Weights of a small GPT-style language model, trained from scratch on English Wikipedia.
Training: a variant of SOAP for these matrices, 113M tokens, 6904 steps.
Each number is 128 + 32 x the weight over its row's rms, rounded and kept within 0 to 255. Layers, rows and columns count from 0. Numbers have three digits each. The size before them is the row's rms in percent of the matrix's.

# layer 11 MLP up, 256x64, rms 0.283, rows 243-255, columns 0-63
103:092141081058126144135086114146110073167140163100164148141132091105108136157114159105082111174189095119142138102115152190144124170110096159122111179068137153111111216104107110119129132100186120
112:060130097156048069093163102131166172138187139147165164179117091098173138070090103172086143149123077144134103167128203160126153121122109113121097123114113121140138113127141130151095169149128128
092:141165115139157119139153092188135117156095086123128167161158082172104147097067074145090158137091118144124140151141156110187101151120087130097194131146071123105101115101135174130091152145060195
091:117127107169117124176060148150115143083122131143100167145162114097046072090140094117178093176159121187157137150111181106148120140121132149055147137114116142104074100116074101120146093091156136
095:100135106140162127128090113084145187081138099118096157173156163071102150094107096117128128111108138150173139064142116155101169135144076163174182093206182143116133131072135114131128133153064126
102:113129118115098159088110215081137179111121164127197153163107154103136193111159159149091084148090107113105133140089124142136088128154131153083154139145127083123130112078085074116103167073150082
095:105127096110114101114127155150117130176097146112154155099128035091164125174110136162103087079140099079090110144159100086150144135208127187140131177108102120145099130155067177153170149100132109
107:148168118106117092096141143073133081129152152154103088133202093140143142110087185093133105137143137232159126113133157152110103107154189072134107163133138128189159083104128101103174110144113150
091:146162105151116131111129037187198154151084137142125100128097128101132125146096123116133135177155111121125131083132160128086027069092053193131100124147110108139117144129098124162137132122102135
106:140138070121159171135101098200120133152119099123103146080086132139100167138150112130172131147169123183138148138184126150068093101092190121128097163192071111144130101096079123163133066151107133
077:083110100141112118110165126144148106156060117154160108130062167061142121147149095104037136149135112083123158137159146125135064180094168148131167093153184117112073127108136089134103112135100163
098:127083166076135141179146083128096190116081092064131118179124167123142128152154152163098104071151132056160197115157163100131154075161122146157125109124126109123133088126160165146102136121178154
093:129136129143178058057096109136130091109151104129146092144134153108133118093178105082137145139171185098169136062117117160177095161121201137101110107134094122114092108178118152045143121133126120
# layer 11 MLP down (transposed), 256x64, rms 0.287, rows 243-255, columns 0-63
102:078117130132116148161115080153165037063108179108128158145093115167182073098087103138133125069119098114132111098149131171133141127148170141111105103140096154171175106112174069112107158159113138
114:133116188101108077162149146119076118124126127071139155110108151059091173167129185184113101131095115173117123111128150166132132093050109119153111051157188144150147093139133140176131097123118124
082:216150102099107154123056105132126170117102119109075092084184115187084132172124132156118171158136106102094114128095115087144122140166122109184194156126143094137109160111119133146107081172169135
087:161079141120155087158123163126173151095136086116200124141125153132127133152125113153095187100130176083113142206127110147127185055095091109092107107130120092120140156126147177137107062139112071
100:105160099140106137174195131187155125144125155132148164186143051158158092098154105101117147123130194097087094138154164093142130098059161179116105145161136195128147121154076111117114129152121109
101:177138143107156130157106128142099131120112152139081073111100069175103108145161109168174089116112084040151144104161103106152153122099170121136128094106158132102116210160172134120122137049122097
097:101078067161155149115145046123151176103136144131079135150161057116142121160105179092131130122136091132127187102117118116161166134166134203132134167158152122160179123080142148117131166073144115
109:158170127112076125183215112162146115152215072140132131132107138149156124139130101150078114156127151166113139148091045093134116130135146179144117120121148139092134089081096122088164096151176106
092:050161130075112094138169175208080105116131069089090078157127131092106132118194126121159154148129108123176104092109104127107171132099100117166148099090147135088133101139179126102113149090147126
109:104131165102134123146077096113099147117114181073095089139175162116130141159188113163119122082164148188109072130174135173105068131091106103083183154155096133171151108146119075148116140171135156
077:164170184048118087130167145172165122116148078112112141163153090178145098123109097159186142096097138111191148103135154087140192116085090128097157120120090112127103146146127096143093074122133088
101:130140118109111109160094109063178053112151159099123120155063129099113103116110119156146116170206088174161096061140102139170137075129140091133141195184112166151123138150129175134141132139132131
087:088093151157171086169162174065099174101068076104140070195148136099078109149125143151103147117141127108084134137148141164092086124063122148154108086136134138125118125167110177147175098129127158